From a checkpoint of a small transformer trained on Wikipedia: MLP 1344 GeGLU, vocabulary 37867.
Each number is 128 + 32 x the weight over the matrix's rms, rounded and kept within 0 to 255. Layers, rows and columns count from 0. Numbers have three digits each.

# layer 3 attention value, 512x512, rms 0.0693, rows 386-511, columns 352-383
119101142156066146134098137134099127096149082089144141184158132098163135111145131109130107139133
141188202142116115129139201128086105158122142095086101145065152086085176119110167129120065129151
136114153111113118118140114082124121181175140103156101146085090165105157145119156155154136142062
193142174121144110120134102096147148115130070133169146142093056117147115168139098125136140119107
118144132120090160152112168138158177141062170138187072119113123173174151084127146107171132088148
131162092056163086118112166127155137141137131111117097107102080130178097130128117119154135130103
123139147134111181083146176134104156132151114164128116116109090108074178181065129176155165170158
151088145154112137118145134129074105155125152128176100157199112155173097076162113162125124181162
128125124164098144141116084127147137109126094151194198138112133092184145146170171190204116124111
108092137111127183122018099156067104105174123082132103179070132085131127125089111128134113137141
107099158089157124112130117141155164135142114131109141146198155156138194113093116142204114100139
154080090107113116067131111186172186150166161132135114118119131148171119207141145121136128068127
128145122123169083073098112116186145138165063164122117139152121093087135072130141175064126085055
118118164106166158101167093128116080157155112158132143118140110193136143168139093108138165151067
100175100129176151150164122080185127135077139152102122137111148121128180125099178147119134109152
121129140121068114101153107107156135138113107086095054152165097165109112117128102097166144147107
121177090153149155132131124144167105124122162102136118090153165161141131202123139207141188151101
134125093137081191145124180165149153173065152098128133112124045176009147190120157091114145120134
140150165173090152105124124145140175122134136136053176126170151128139134078180134153125097099143
139187143159133126170086081115148175156137124118158169112186139124189126146114115075100101146175
186141186077108137109129156169148176136225126145146148107147152121093095135093112146152189153077
101058125066119112131162166076111111158130153112119186131112144088141116123136149100151156170132
122138161131064124165145180123127129186115149182156128095119118138154145109134149180158114103087
086047136101162131147092113139118070142133153166098106112105125155143174139077178156124139157118
112095099108141121132127159084155153145116153128112081116155138128127151118147137107103106125130
094113110190160131086119085082181126143109054092180094107042146129153135120110097136118120112108
161132125107113131075110146125093112126143158138166130118141130137127100119107145088102140182150
097097104147129127145080152145103143131096123187087119108096161138124132099099128113167080178144
116176062082126062117144190094113087114124135131124097158078086111107151139159178130100124123101
121200055098160110137088178062170127158160130096109118145163148158101149146155063082105161093123
113127076069154090111095159129138075176110142100115157124103130154110126113168140081122130088122
078113127171173142132110134155117140132113108146133167115148130138132129116142136105135081051142
124072124099103084123109059095107137175175127208186095160125119112110109186120117177093155098144
158153128182112165092132143131082131124103145108181094125076100135122092121108146131120157077150
142115084130122145140078096103159110145195091103070182113192100123100113123128165143103059086104
065151154106151089156142108130122145093114095081097158162146100149137165106141090137141114141140
082108121109134123087125153138112116146188107109138122127111142156112073168037097150138132122180
150195108144161130125107144168116109084125161138123129143170120111168093143158125204072135195111
093092127107103105140120133115141094138135160141115142118119156115159165162154139104119170123128
152110151188126151147133068145134147146146124146134100134092130099121151130180125175117172171128
089191087147181160122089112138174161143109162130162108102141152162160143123102140147108108166140
098140071144116136178088094120164082152060074115173132137117086162128147153144167187134126098127
121108200206161159124135167098103114102132137094092143104115165121144108082109097113134105054135
093100142143112137100152106178134140169092106156157114112108109144115142068169105088105156061143
090077126159139109100139099078075132151147174141124110122109167108168192152139148117083125140135
122134144156158111141103191130088159081123113088165157145203129122163074088131119098123097123188
131121160138058060083172193147160086120136125069112150137139125107132094086133161119107125110127
155168065109123204111162111207072081133109135126167173097158145128070161145100122087188117171147
149173096103129162129150112128144173181175157127132134110116110138120158138119144075042160101105
165121076167091106132145134129123117136172133142140175160159161079181133181168107127044154177159
102103060097099125118149163097101094114136137105186134166180177172118150138154139151152142128095
134090231181160119088125138130130092091083100146106072135119128084148036185116171124096103121119
072143140102154139101070114075138118146131137107146149133111123143111142134149112123096137085104
141120080121129108167195158089087113164077100107135148175176160137110190097137116095102188094130
127128162156167114113074137169120111106121131124112063113111111126165131145088157125103195150112
129116122124108084155117143204103127074107155083124075154076126143149180105121133117092088164159
153127185097110095141170103162165126157073126130161098155092174164106103108127126177133167110104
140146109077121120139152188151110150178115178112114160167081141084114130142163138171107117083120
160098136175126150185103129145146140141091110148155152073119134120090150087113134153078137145104
130134103120184160152149100173131142192062131165175112123186139143126116162144168137179110099166
161100145095150128157120127145137156160110136119145149143074148146153099159115162164126164163115
134155109127116115130125179149107147095144147154129173119124141220130144122152139123130094110181
136100182109131099075091095153163145087136116146166124107138108123127155178096147169112181129142
147143127170119156125133159068154104157154107164164065099126106149142122177123080101074130136123
099189141118124131140133086144096141094103120045111158159176085153134124123105088115139137084141
169130136220162110111127186120110146085120120141145106125151099106106153098114098059118158152103
125061150109140130105098152111106135168121096143131149198127193102118129133098156130154151159075
107143152117185109141133122173097158137155093144086158107128141154083102142134139126194137118111
130169166118145124129155096152115208062154185145066102130159121122094068117122158160191095131068
143165099111164169135157130210148117139141077116169158172154109146180114110118123119174082099102
160140126157107134151141104108105085099145091153139155118187134102094094133145137151165112125119
132112103102145203130096115087062092142101112096160154139183150133115177131158117146124132203136
150152099116138052105079095111094106069112108186187173096102097170124154134132143163126151170123
133175146129112062155166176128120158115177133119126141123097128116117204153094097145186119148133
111093105111133122113138113116174119106166155178164112114121144121182123095125105135138145128136
098165183158166098166113116172147148116184051139179122123096093117119157171104146098201105114143
074156120136137127138120144106119137127174170132124110111164154180109130098138124173121087080149
125112170160118149162132129171171154043148181168109126143156115093125122121167082108166084091125
067123124136134096186168169095090049169110144078145139107115095147148135112118121183128148131163
170097060114157100115076096146114098082157120138147116126125112098075132147232097153127129068162
185088169110145120158146121110093119133174119038127154149131112116117171138103109144123087174109
167188151135083153135185131033145175159126197125091051097125104152099170095129147147176115109091
107115115111167086149164134056124136119165101132168136134177141088127093130135144129164106156100
114094154158148129156096106103169120104102134150108145112110157152117159149148153144167090140122
145102084119126231144118096107044116117137150131086071109073132062200151111155140175121087101122
092140129197123075151085055102078126121108063137149138120106092158089152124139126114081159104126
109110119198124141140082069119093191116156102136116117125140102169055165120161114104151105153141
122134119148165143141164117173195157158119159122104139142133131123110135154108192111096163169132
083118160122088075115148163121132120107087109159077092160181132150137123104126072116119124133110
142121103170136129100102019164138144148151106144186155129200206159199167110128099137072099145132
083131114133146141125134099110154141102160090146143147135158136098115130183154163120137234107121
161127187148154158072134083155174159105134136119122105134075123133146163138108121180123108141162
112167147145137167110096157084173138103113140152108159104093121128159148106112055078073143173167
154163110195151161132127133133156158083111047153089103075146096094093205119089128135090172128162
094146114170154133096147170091146145149117133099118183142158160122120113152128068082148158122128
092134074088147172126100107104130138129154123090114128106151134133129126118143154108195126172145
091150089158164146140098162074138130167140108138122142088112092162128175116117161129157150165195
171114063113106135137163085166128127110132153135153132121128100122142189073100175127108086181161
152137087084148169080086122091125105113094123121160121116160128112162103097169098087132100170140
154117116161189158138145112110111107112120100156151136130163092136118096070118093153135129165099
093197092128121119162159127110143110145175108114131124108141180149123132126151100179153073128128
124113078118132205117052102111144141094136111061086130113110114125109139149127049057092139121114
124148121148132095153134072153155124121124141101089177148096120111113132150136088092141115068131
188111121120143180104091120102091112107135110142075186135125174131053127090160133129110111123166
118089149130114143107158136154156115174133126136158105094161151152143126117124116061105117124129
121103122159160127118152134099098137146139114119172128111093099127153161111088130138147118108140
093117128143138109125106135107128134157169107073142190133156106169081147110114067141136124127090
123148101124154115128130147155131103087141086114091145159111038192138098122135152157121190111067
112167107098137136090111171093175133161145162148148187122088095209121147160041089111089108117139
101122094075134182124128188157075108182115139128124175132103097126116132106144172163090152173125
099137170173144129154187158101111105119164134103132118130159135155194147155138079182197112154147
146128091100100116118144155084133107165118116109101106070161097156107183144098103104156128103114
120137100171102166122134114114116113100103120163155092110209147140108164140120115154057119099160
170128126108122102135091106177174100130119120131150149153085132153131139153065141183083140096130
131118129158116164174129117133063089200141132156127156116116172121114136117150113131132129118137
177136082109101119156177143074128089158134138150069111132095110160105176125120141169121121126154
152181148109114113160060120121127149163115127148115174169121159102187100121137101107092149180156
176095120131172079151074151109171147096160105161045135126111183156110120120145088181096171113127
138132195115116145173146146134128124128141175074109104139117154108123117175116120116080092124134
134098115147163147135160185156158141144136067150105121125160073141194108116169159123114118129173
129089079125133105144139152130183159151103160144151203140195125137139076137102129184161119174157
171156101120135150160089131112117190142154136114122142094125142127090183126157153105120180026153
146157176140078080141112102107128177119154118135190131149150117157156069072122142159092182171093
067136187106191153140146128077093147142161144151110136108142127208139174187166163123103161098158
083146163103156160130190146110137150130161179139170130111120183197100136104112158136139137122134
095149088129110130124174104116111104087122159103142077112073085104146183186103139105087100104157
# layer 3 attention output (transposed), 512x512, rms 0.064, rows 386-511, columns 352-383
140095130125047127122138155112160120132133150105105106121160103117152166131124127104110141160126
159158155163147087131130188114139149109138143139035126075113120164124184128112111109106099146170
163128159101130101177115117110083076130138182077186111209101094138090142129150140124160130128074
206164198098139084112107092111145101132118126110142176139056098118131180127134076080163147108084
133172145145102162120111142168133171113128176159188067107117119114140161161121121115192138101133
131126132093148098146090148168154136141136113138111065083123126127138105147101078122139139170103
150116140140139169105141139131116149103144079136121128100120071111089158158084147165120163171128
164112128105084121162131128172122069152109188102148106164180144166105109125136104114141111163172
123122130101094146138114116128163125166134106193170178111146173145208159142186131122140067121119
119109123094129179142053121077091095134186139087144104152087139095129126158070138105164104132123
124094132079142175156167126140131173156112081080066110128134136203114149118153128107130109137162
147077105154118117142159099173123153093180117110146135119110129120154103124137142115102128104115
134118118120172084105093114122160094157170112107145126174153150079127159123128163168112080102067
093147187091152177113153097132075097125164093151134150137127115163118116137129099126164171122066
080159113126177148137166141086144113117074151123087140110115162095131159161140169146136117120107
138167141115057160107138120100122146155115142058108089132168101143118105141147098097189131151106
116180115130160172146120155144164123130139096140082119129168198147101111162099152174140186139103
130107085178099146166092175154089160177107166101121118099129052164032171174122110080154150098161
147130164143130139123128118138161118157119164126056205074201150137110158103197151137118083105158
137179111168128146146067143108112150135155100088127151131178126116171123152102097104154090124145
188143200124137107090141129141163195156231079146133158094134160123081085102084133126149186135071
074073109098093126143170185107091096151129130102137139128092156129144081092173131114089129190153
090189154160104141201120169145105132103132161143160123100161142101119130099129132108114103139118
081084149101174135134076164149089127139151122135030133060093128118151174167102146130139104147099
100098115143130104158161116105167128118186088129134075101156173129081122090143129159080114134141
082110123177187148111111101082121126143091103151212111080052116123195121089150088143117093106100
130141117119118148133124134085119110084144153109173137153136131147129066123092126142192160136136
087066114128142180150095098176111156070163130138059103107124140129109123137121107115128081181163
137148070062101039176182127076111098144106102107123096155083131128099098135126119137095140118119
135157042125174102148126151070135131168167120141123121180167111146147125139154038101104199096127
048133108120164068152075153104137063129141111102094138143133115161107127104155141107103133148154
122121111176185170119129132137110086128148104158120143096191165137127149089176134112154086099145
120082139097065105140149127152088170140182096205143091151141112133108113142130108132096144096169
152152118191086199073146127152129154134098126100126117113098130096105156164099137140092176091169
144123086116148162136102120103167118127190085121100200069210085170117121106096126141139103068095
107154148065093115109165104086187122150090112103122144143107119191124148137144125142114115177124
115096088117137144126119135063102166124177132134131088148087111160130078154047109139168127120169
126156121123145137079078144139139127094118146138082148087168084137124085133148074177137137141104
089103086177057107158186159141108118118125111143135136162093149191168106128146165109090167145126
103160151176100116161129131147120140145170145137179162108096151186154154114180150157117165206100
115159098110152190097066157150158125122112112114134127141118192096120173104149139153129132155185
092155088153092175175100098144108093127045097130178096154092098127158155130112122141122090119091
112135163216149160130136129118075094114138105135143084175111169127148096116182117091174086076156
136113149164161125064169134163179137094094141179152174120118119097121153111093114116103159090120
117106117151135099118147124096137165147149141127123141077141179119187175134116135103097162145112
112128136129150111171076174133139146109131141107160137197199153144134099150093130070108089158170
172127190131063071109159178115155121168136144070149096112136112124114119090134139126157162116111
161191080080113211112096133188066088115119162112128159053156181108106142141128037101167128124135
123158053155126175183141124138099171179185146098142109118126141146131147140154118110096168066140
189144080190101154084129083122157118162142160157114160090177146129130137135145124133099108137145
165132090110073134099091132106116070090139141115138152175180181171103169126110151116117133134108
137158204162208109104073120118205108094110162148095107154113139088175067191104158155108106079113
093166170136177141104081119094134102143115188119195178103108144146142105150127113167180150082062
146134042116127093096119163109131099132115157141130169167157162121108195115114100072149196074149
135114143142165113121060134133141112109107119121114062109102117129138177154133161135154152117112
172094126121132073084163136159141084112107128084132077139062100124156147120112191134165060117170
175115161088132098098138122159151122150025178114149137139086182134106162092105100141176125102077
116124087129076102138119133105077138149122119147163158150093084113134082120098113151097113076075
160099102193135114137102117122095116153120121152166144136087135169115167106172162159121092169122
116115105129222168123152116137178134171093120125145158134187132124097118140159146126173086102120
099076157117147122109139136177121137182089140157154141150101126145143102117148129174139138161140
128116138119117143106111173140113115093130147146117180151131110175149150121131135104102088138168
145074168122131104131144103128123113037113079160143150097144160140115161139169125156086147144159
158154143162150170119087128129103100117167137136151073132125119145101102110086074134121112151110
080163142106132138116109083127113157102107068074124156114195073149177101095108079127133163095129
147164149190144072114098189146098149100111155161157059134142105091143171152092132105125203139137
157133146146137106130076116145115129138102122150131131192136191123100143130107169149150101173107
191100099101171117113152166172134126100114114101083133123124148096098117091151167103113171139079
161184168109143137146127130189154176117108159097077092124145131065144122137137153121169100076090
142130072121192165128159137193139101128110122074135129170148091122164148081114130066135105101111
144137166140123138127114119107147123137151131144125159076173099124154109118176150156113085120133
134103109121148174173101092099110104157099091147216151159201138183137175114153142166094147217114
185146127104155052131112115122098087138136104166164178069071112136131180187133130190107167139136
126138161158130069098143177167138152092176150134113164113109111100138197162109109180166090115155
074150124117167125134095156187096137104187099167137127135126158140091088117119116167174141133124
118127195164191104105125129155131119148182101148191119119089046074158143133156170125172121131166
058166145187165105135091122098120118167133132118158091080144150223146122118142102173060084116143
152088119150114118164143129131107142100134183163083128115172093102189122121106114105157088030151
071167126116115082168185147143094089057126094079129146168130105174136130137138128154094129109091
151118058111121117127072091127104129109156102130171165199129113105095123132192089166127102089153
173117153102119117155136124120097087125146140048136159181127090127117151174107109127124139200145
186195178098074149127130118068173145098117152155073074103163137150077174101138119142150097151152
137117083118145076143167119097242142101144039105153099134170148132126101138127172126124113185146
098107169152143125146100091110167176104094114163128105095097156114155164145129145136126098119148
132090103145116182141163095114106122153133122128136076064062132103199118136129119180070168082126
144142154181153085163126087119093111115076057122131106171113079141127167111129057115093169148146
169137087178098156135066064107054139134115123133145129160120138087109176140122120116186067108153
141156137141198114107180152163112127195112159146095140112152119123130100122100197144110112103124
128165171113082061116140136150145130100092155082037127147172127140143089167125069114132141145119
115143120142128168132087084139115123149148143129164148139188216145167161105140060126084131127159
076078130080172128150094081121126110086125144190137177156168120116090119111151192130147224121108
210102150129123128134162101146117167141145112113149094099114126159184160140098149151167126129137
080165180122132147108081131106093152101161129118105139116068141085090167087117079090129139170183
192162066188187135072106120152138186109100127154112151089145106133145180117132115145112181098175
093145159188156141112132200116132116136156108155080135136167171091076131125148110141153136148125
134174080100112166130120127137128124192113116096179151120150165122165113123140154159146116138144
046158090180190160125099136104123200124147086147130172078068070196110121099119143137158115167187
137126056149136125130174112146151110134143161145152112129134085114170203127112149143114082194188
132113084110114111130094129112116123127110067137133104136138143103131106117145116107174088179090
124166078093164144131110085112100150121142085160144140140167066159112138093122092117141097149084
070154091104137113115114133102137123129144063153141147074141167153102123109173097142156047158086
127079057144167182118079112142160164082187114112081117096111135147102144160104071113142141110113
129138152121131088131115135158141088145099165150109173122116122170076116166128107100119123109152
187121081179125199133126119089091125099144092123134175140145224186066113080125159151086135146135
108159149133168147083128145164119141155162130145155130081115120142170091180068091091162140091105
143093127163177147115189163105113120128145148136135160164117123142159139090127135169097147132161
119113132182148124151096144098089112167120092088157180116145094172122117116123101126134111116134
123176086140174089104128092130152067173105115130100129116101045191145094154085098143132171119068
100210074087174113157117180100187130115155174105069146125084101162148147181092082087125110133144
099105137117129154109129111143085123135094123167173154132121105140110103082146168178035168177091
093178167161143156110188122108114099097191140096106113137157153110124159143122113155163085163161
138136103105110137132120109148161138160126114092106094107133100109066171137169113086131141123145
164170128147129131116102143168131099088103140145147129116225147122141163119142109158076132057123
154186108126138121105120063205139127074139113127120136200091120153118113185079160158096157132100
140087067118072156092086128113051116176097140129100183144131135145118141093138094069112084119129
156144085116089136148130123151101125170120128163079100116088098182145170141120088184083106090167
104192138097095118143027137158126161125159173151116185248151174133174121107146137079144108164140
117121128142137096127110142115129136115125137143060154115141165178095131112142109162147135113096
158141170143064166120140151099148092120122139078143109089108119152149109157103106081115114116096
129074121163171127135179158143130137098107093139119135093159074175182088098131127161122173180110
133112045088094125129130116105161153167116167114132150144153143132114106123147099151189130148144
132167134128162152137071126121102171118139134125159156137108169098074159081122187109144163091113
121141173120063127109091120124107183095160090134131127139126116149122103094142114145148144172119
097170205113184114134103126113136176162120131136129131103116142162092184149164137137101163104188
121133201048155129114115139099164149111136154134152128126154175205103168105093149154136152092104
070168086132130164130152109116116130043131108129131100077088125113131169148124091110136108087143
# layer 3 MLP gate, 1344x512, rms 0.0664, rows 0-52, columns 352-383
191146144156122165150151135184115074134138102131158170146137140095091134131107078153166164078139
135132134112142115108107165113049055105114112100120093126143142096064081139168157108093075106122
148071078134143123128123103106154149056134141110125089079140154138133126144078121136205162122105
147110167143087120083102056121154112104152129142154121170129177161192126096140085155107152099140
088103081075156080139062133139112100171072143179127149112184129089144107133148090104148086083115
066113156137091088106143136132133085156146096132165108127125116160142068146120091177173149169124
112110114173145087003075079143109031142151130098166129111136152180115111162074168118108015113122
082116197100174119127134143115125174151112165186124127161075143103065123143113100166184126119105
108119177127160143140127144135124106127128141129119129127158132087103101132104116161123153131116
186118087157184126138096090165093125132137055140103168145158124151140125104174101205127198154133
146130116129167106203136169144168110103176138109151167133090154128172109176142175201081140138164
183210066132120119160112105086102145110137131144133138136120175076137111129172135092117077145086
109149141104153106140093121154084113072107144087143164131097120198180135148137137161157124149139
124091140092134121148115139120173118143068103182152154111106154141103143121172114136139133096115
104088150131161211162105186126141161137110109205119173085159182099125052149142154113170142051084
136131139177110135149172160131113123097156154069137109106170146140144106156143143122087147117148
157173166117092074183127151156166157125100120127152164126143144134089088169115183081114094109081
133087170136086131178169153172110148127112133160135157102119126099119139126182142079153153150133
152127155106086114143156100110094106100194152132119068178158111095125136092186167143102153076094
147135160132065158109090123150120147129105198141108161152098109123151110146134109174102152134152
136153112095120148126100131092065172081174095118143143144169085207165116074166111087117100095139
122116090144113143189091163122050046134122142111120125159150129126107064137139124156151141106141
058174234122145133166170146107138126172156079120129093131094058152147173133185103137139139091124
130150096128132112142146062143152116110166132115122142119114139145144149123132166145083106110144
115122152133145087150087172137137112139055124093143109148099117162068142150086118124079130108133
106153135185170189127185122180102157126134156110099106056115122161107154112125143162123161075176
124123124170161186165166133164116110112115128087144163125142157131078066162145103124122121094162
149085107188108147140089136130109180101123131086139082153173130115129124160155084118094113128154
083204062115118115176120116131142143143147073148136103095131081147156091114123151115076184105156
161136110142103118174120119107123114125167139104187147110152111120135108133154096098133123099193
104135157073172141144115158080110086128090142113159099123089130143123161128112084132109136114129
136197131157180177168166109143174185111117160142117158134157082100128085133132101197142113096109
103116136136109126115147122091106136151151122135099134130121151123141072141106065185141136116152
167126121125186084139112152169112115090134112141165125150127234166102089101201222163139142121133
128165124138152112112129089113085051121140137191142148075086115084136229111118107178100100056160
114124169146115126166147106107147093151137165112150121078114124138102130137154110089109065169138
136108117038124126182130120212122115128161135085134146097088115129160155142132169093084133114136
078141096092166096131147168149137133140165123115127095125131111153115146131108088157155076190115
129141146165130129070154054151129130140072130139144216089083128156077116111106091159087103185108
127102141132108139155106115071097032110159112167162134150163148082093131139135092105167134172102
087153118071096129135067115126082134101188131087069137142125130151108115094100127129157097119136
056106125116166134106148138174098107055117132148178148134151141135117077104126120124122138111150
073074154114111130126137137109148144175125173120087173074148114191075143128126156136167140100136
104085136148135102156155137149115116137132181154095159117088140130111099144132112106161168069115
118109103117112144138107102130144128132054140100169119100089160115152154138147106157103102085112
109087156155130094144152168151085109086070135124146151101057134144102144159128194137175077142100
177144107135097101127138182158132140127144121084137097125143184162103107145139124203125169151122
133131115169119090172082072122087153119208166126177123140180154178185111093130185100171102131112
132086159116180081138144129130218148108104120158147090158138113164126157149156152153115143145170
149176093123164164149143124159138146145129195093191151108136149134124121164116167099081138208191
113081149085121088140117189133115134130135135096144166133131143143089124107112140090072176157097
150193123157119143077164115154122124118133128103059126098109161140114140125116158151150145121128
155165074170191094158122138172131173123091134173141118106121176206194098111151128147155157102066
# layer 3 MLP up, 1344x512, rms 0.0674, rows 0-52, columns 352-383
095093117095106158097116137179179128099172065126128107152067154141190168086084147136128160128141
075119087095132180157131075129093141134131156120073151080168168174177153115143124106116135154141
077085100177154150166139224101153157090081128159156206089109087121141050114128115115160200157076
111143122146155088122130117126117108114174078151181108126093136118113102093141181154103170150169
124112158137137122105148119117130085108097182172131140150110173134118098128115135118133111160155
150115118086059168159152134060122104111081124150122121135124100154152097125142095136108152057081
107127099134209103127127105123126104131103152087108107103202099124123128114162112114131141133081
146103110124144149113091130155163138099121086098153087095140062122132095128133133130147130107183
114140134107046100179167106113152142139134149199193136076065172105101138070121129079109103057111
181200149139128159109103115132127130122141119107124148114111116116141136109154075092135100093094
180192191140125104143093137107141125107090141120152194124146125085136125128126156052156166114127
124127155165116131166150136121162105133097101191123111100110119124193134130153133121154165136072
135141102156133099113139105104111172141131127178062153093132150155152172085140118107128127141169
181159064162094109151099162084146121103119148107130128145119106120163088105161171096120134112113
121155146116134182165093104139122107196126114157127130119145090118100083095092111171109096182120
097098113190137148103142078127174159121093111125190128150076136183059136107103147196171183100134
156159125082152107183100131111109180145111160104133188122152154153111131058095089207139188111039
124198057097130187147157182116146131118142097147141101124169139188111182121148104127123136139170
114139156126166148128120119132107144129112073123092169069086090193168168140169107107073163102158
123104186152112140087151059055144175117058150133182133108105152081093160100053159130102042141172
124123149165162123145153126059119112166189131113139195121125099136146162133113146169107152148118
146121133111139119194096106123121140109087091148117147108118164169125128105142132124126129127137
100104147148132132102139136180204119169166178161140110093103118178094069167133112102111110111100
119108113167141098133089133110181221114124087120142149170087111133106072160123116079137139151133
162073132155142128133142125129077161164146115064128066146130125185131108083072154153089146137148
163160057170159105106126147119108142121131101134140157115094201161157124148124075171142132146134
100116133126129133119160114116150150118116084143101093162119179147101083134096128133161082194053
129063166128094181148095172082137176106118081138104183160145095150174140116158113092127145139065
155163126100137119138173143133134142129144116130171186128060121113101138138131122164167141116137
136059159119072189125047147180075083161119155087148066116182116179115140126106114131097099160133
119095183115094173162092166143145118098123169149177145143185099107183102122131127134176133047076
155144111080152136170151145087105106110174153034152108096056113110079140149079153109116168112132
146139159092148080102129165116120119118118171158129141179162096163074167132117090117129093150139
179149110163114108103165108158070141127153095097164055125140094132173099107121151101097137097141
135109100111142120049101131160129180126099123137118114119115138085142126158117089124068128132196
132084112135102158122083146143151078147103147129130059171093149131155101110135134071151182172118
158074110102154124154090127126148155166207111136112188094101160137193096104155087104131106147163
133054137216167142050116185153087070169133069097145129162116170147104104147113156112096139127137
099125085095142083159121141172146082160108170167110156153156154150114144102150139129148108156084
122141126080117109163112070165135163137166091096142116137089165104105113142129068171122112143135
144102097107121098110141158124118123154118138127132076146130144113135158128170114139035087141138
142092094158125135127129137109076143154077151208129185084082123137147179146131106151136173116156
130117078127130101112159135149123100158064082138099104099168121134190115124086136069147162127131
145114145115108153135159112152124108080116105148146090117134097139128117104149161075139152105152
135099201049138206183116164155171108136102126141126194095113142114120187128158080115210154108125
136145145159156136109093157088150180075173130126183115110159140070120172171101151176095152095106
123101087133136126097160138055068136078093127110089196104164104143164131169148126109163129098100
104118132146118094139141122095067039128085129139131082169135177120079122166140109126095185148153
089123164161110095065131154146100092123147136102124102126158181148138118100103032152213178081139
110118128160091146125124108179128122080091161216115172103205133151117142145088126079085166179128
057176164163113093113182155098126182097167097100114110164142067124112144084175131084133126141107
124094106179137106177113143085120080138087063151146136145107104170041113077160086129138113139165
129079128138092145185131069125121147090092159118103165099112080156093097093139110141162098059173
# layer 3 MLP down (transposed), 1344x512, rms 0.06, rows 0-52, columns 352-383
107123140137168107178126118089153190125134110122099112086108126192160150108098198079132109154092
130091135172181140106164147090140164166179061087080152093154132112135086113121188202068192138122
147124235080142126121130091126117105089130113095168105166124086110128044126132158123121132155123
093055184075094142116161152136146087159147109135089138077126129123103141138181147071125118059162
147080122093176092110087132170102089102124122146059126159099150080125091157112078119140127086119
166143099128201105118128082157141156140118120083107142141147139154162133160120167159117149182139
127089157141077184198171111148165207115039138127102168147103130101127127111151111149146179186153
147151117131138092112150102145162154018093070122182148117147140105136113108172059072096132096083
142155161124132146102141128142106137108145096141134132127161068178168119107162065096134121095113
092097128107240192155157093153106155178063122116104136118132210176127142161105064133099111177144
086070124150114149153147060068091171120181159138111105201104117146064122067207091163153106112117
072127144083138126131099115153086142117193120133142200157155123202079137130088113194121139133137
132150108119154142152153081101127149152066108158150141133210161100095159115141106134111169102176
126097088107162159117107124115138073105136116179158131114155131141079091098115133098148089121173
104153124166188097167088147128122108122134170135146143104086164147171098067093125063149170114106
182082085079084130125113208102118163107156145100150109137069145118163183108177156122096092083126
103135096079086076081143162129096126131077098058099115189167147158074142120150083153151149102126
148110228169128120089117138110130120116107141098045102097116070183135093108136164116119081111127
142120135117138171126118117128123116101150113151166092118176164122080154126129147154144114102140
125138110143137079111147145135113121152155159144097171103161066129183086171132120134124157131127
088139159088061120123118144128148160075129106129201045142084185174081135089158113160130106095112
075115088113149119139202141184139093125085140110115091111187149140105125147111115132130122111082
120124141069083163107158154119100173130080096128047121132136136061135160127135108178152137127132
202110094098157106067121084125128133098176108139125147078122150091179145133207148176177152117111
123082115156148207066111122113190106195169137143097094156093093121112131135114127142072179153114
125156170101109165104076057081148111133085168103128103151119136096162143115219084128143109084121
132123115149176115132126108164128141120114141096164161195098170133140159146116120121164179092185
168174067102135104110143112164105108160122177124164159181068106072097106089136136122133114077114
128057172159148125102139165108130106096131152150122189143160128108141151109136126115136116152113
127215060136183079122121120132123131149125112109170102164103147130142110147137153161151150101130
130112170151173154150084189150128141106140155143068099164128183124152151094125085141076101128139
127109129142107098135103126177171084095151090195184192148180139100139133147068144101105108134104
167101142152118187172137090171118110144168148103087088132093149107136113067110075119157120161125
127140125168113105105138069118153123088088165158148134122155076176161103185040073122135123071166
158118134153139107196165083140093084162131116156123142088131110129150168097147133141170112122105
168101151119166094126144107120107107072108124088147103152182109098174111150142110152173139146109
109105133104139138081098167052112123143118073152164118130183098128120110136062092149123149140102
144131221163176084102167129129126121163131143107075139145169115113186125073108121148162066108105
153049107170129138080124175095110157074159148127147094079143151096179138165096143145117111163131
081094104188112119085161160140113147166132170145141179180174145152149100063152159150141154133119
098105117141130126122217145150148114167137159086100152133091121082173111176110137133097159149088
092161118123130169162114158160081108126195133088138130168114169112086139119087171130143127156140
173149098092218095124157134173117141088204114116162132163092139080111201166112161131072074092118
096168109108138154126115142103174155177107092072105155084130117066150189136144111157071156155080
111092146103180104099090196131149194210100149182155110120100110093086124149176068116107120107132
131131181081106123196180179095120175110121165116220070149077137137114145153155208092123157157128
122122150152147078142101090145180119128137134117145173083084121150065126129147163143099155147111
139145123138135212135167137170197194058173180118149131131092061157099106067103123149147147077162
122156154139123144146097151055201152118090104163162158094101140071140140169128200124104107184134
183090157133155153133127167045114172149123154148097139130121148085122118160197099118114107184125
134152127156160128160151157136108140186113142132140138125119119212101151154097115149138138158117
157092135124145110099152094179166132101154154156144080118173143103220166123076135121120153115087
136137129131145145152159147104104096181104157126096086101105146160193092144160108180177162124080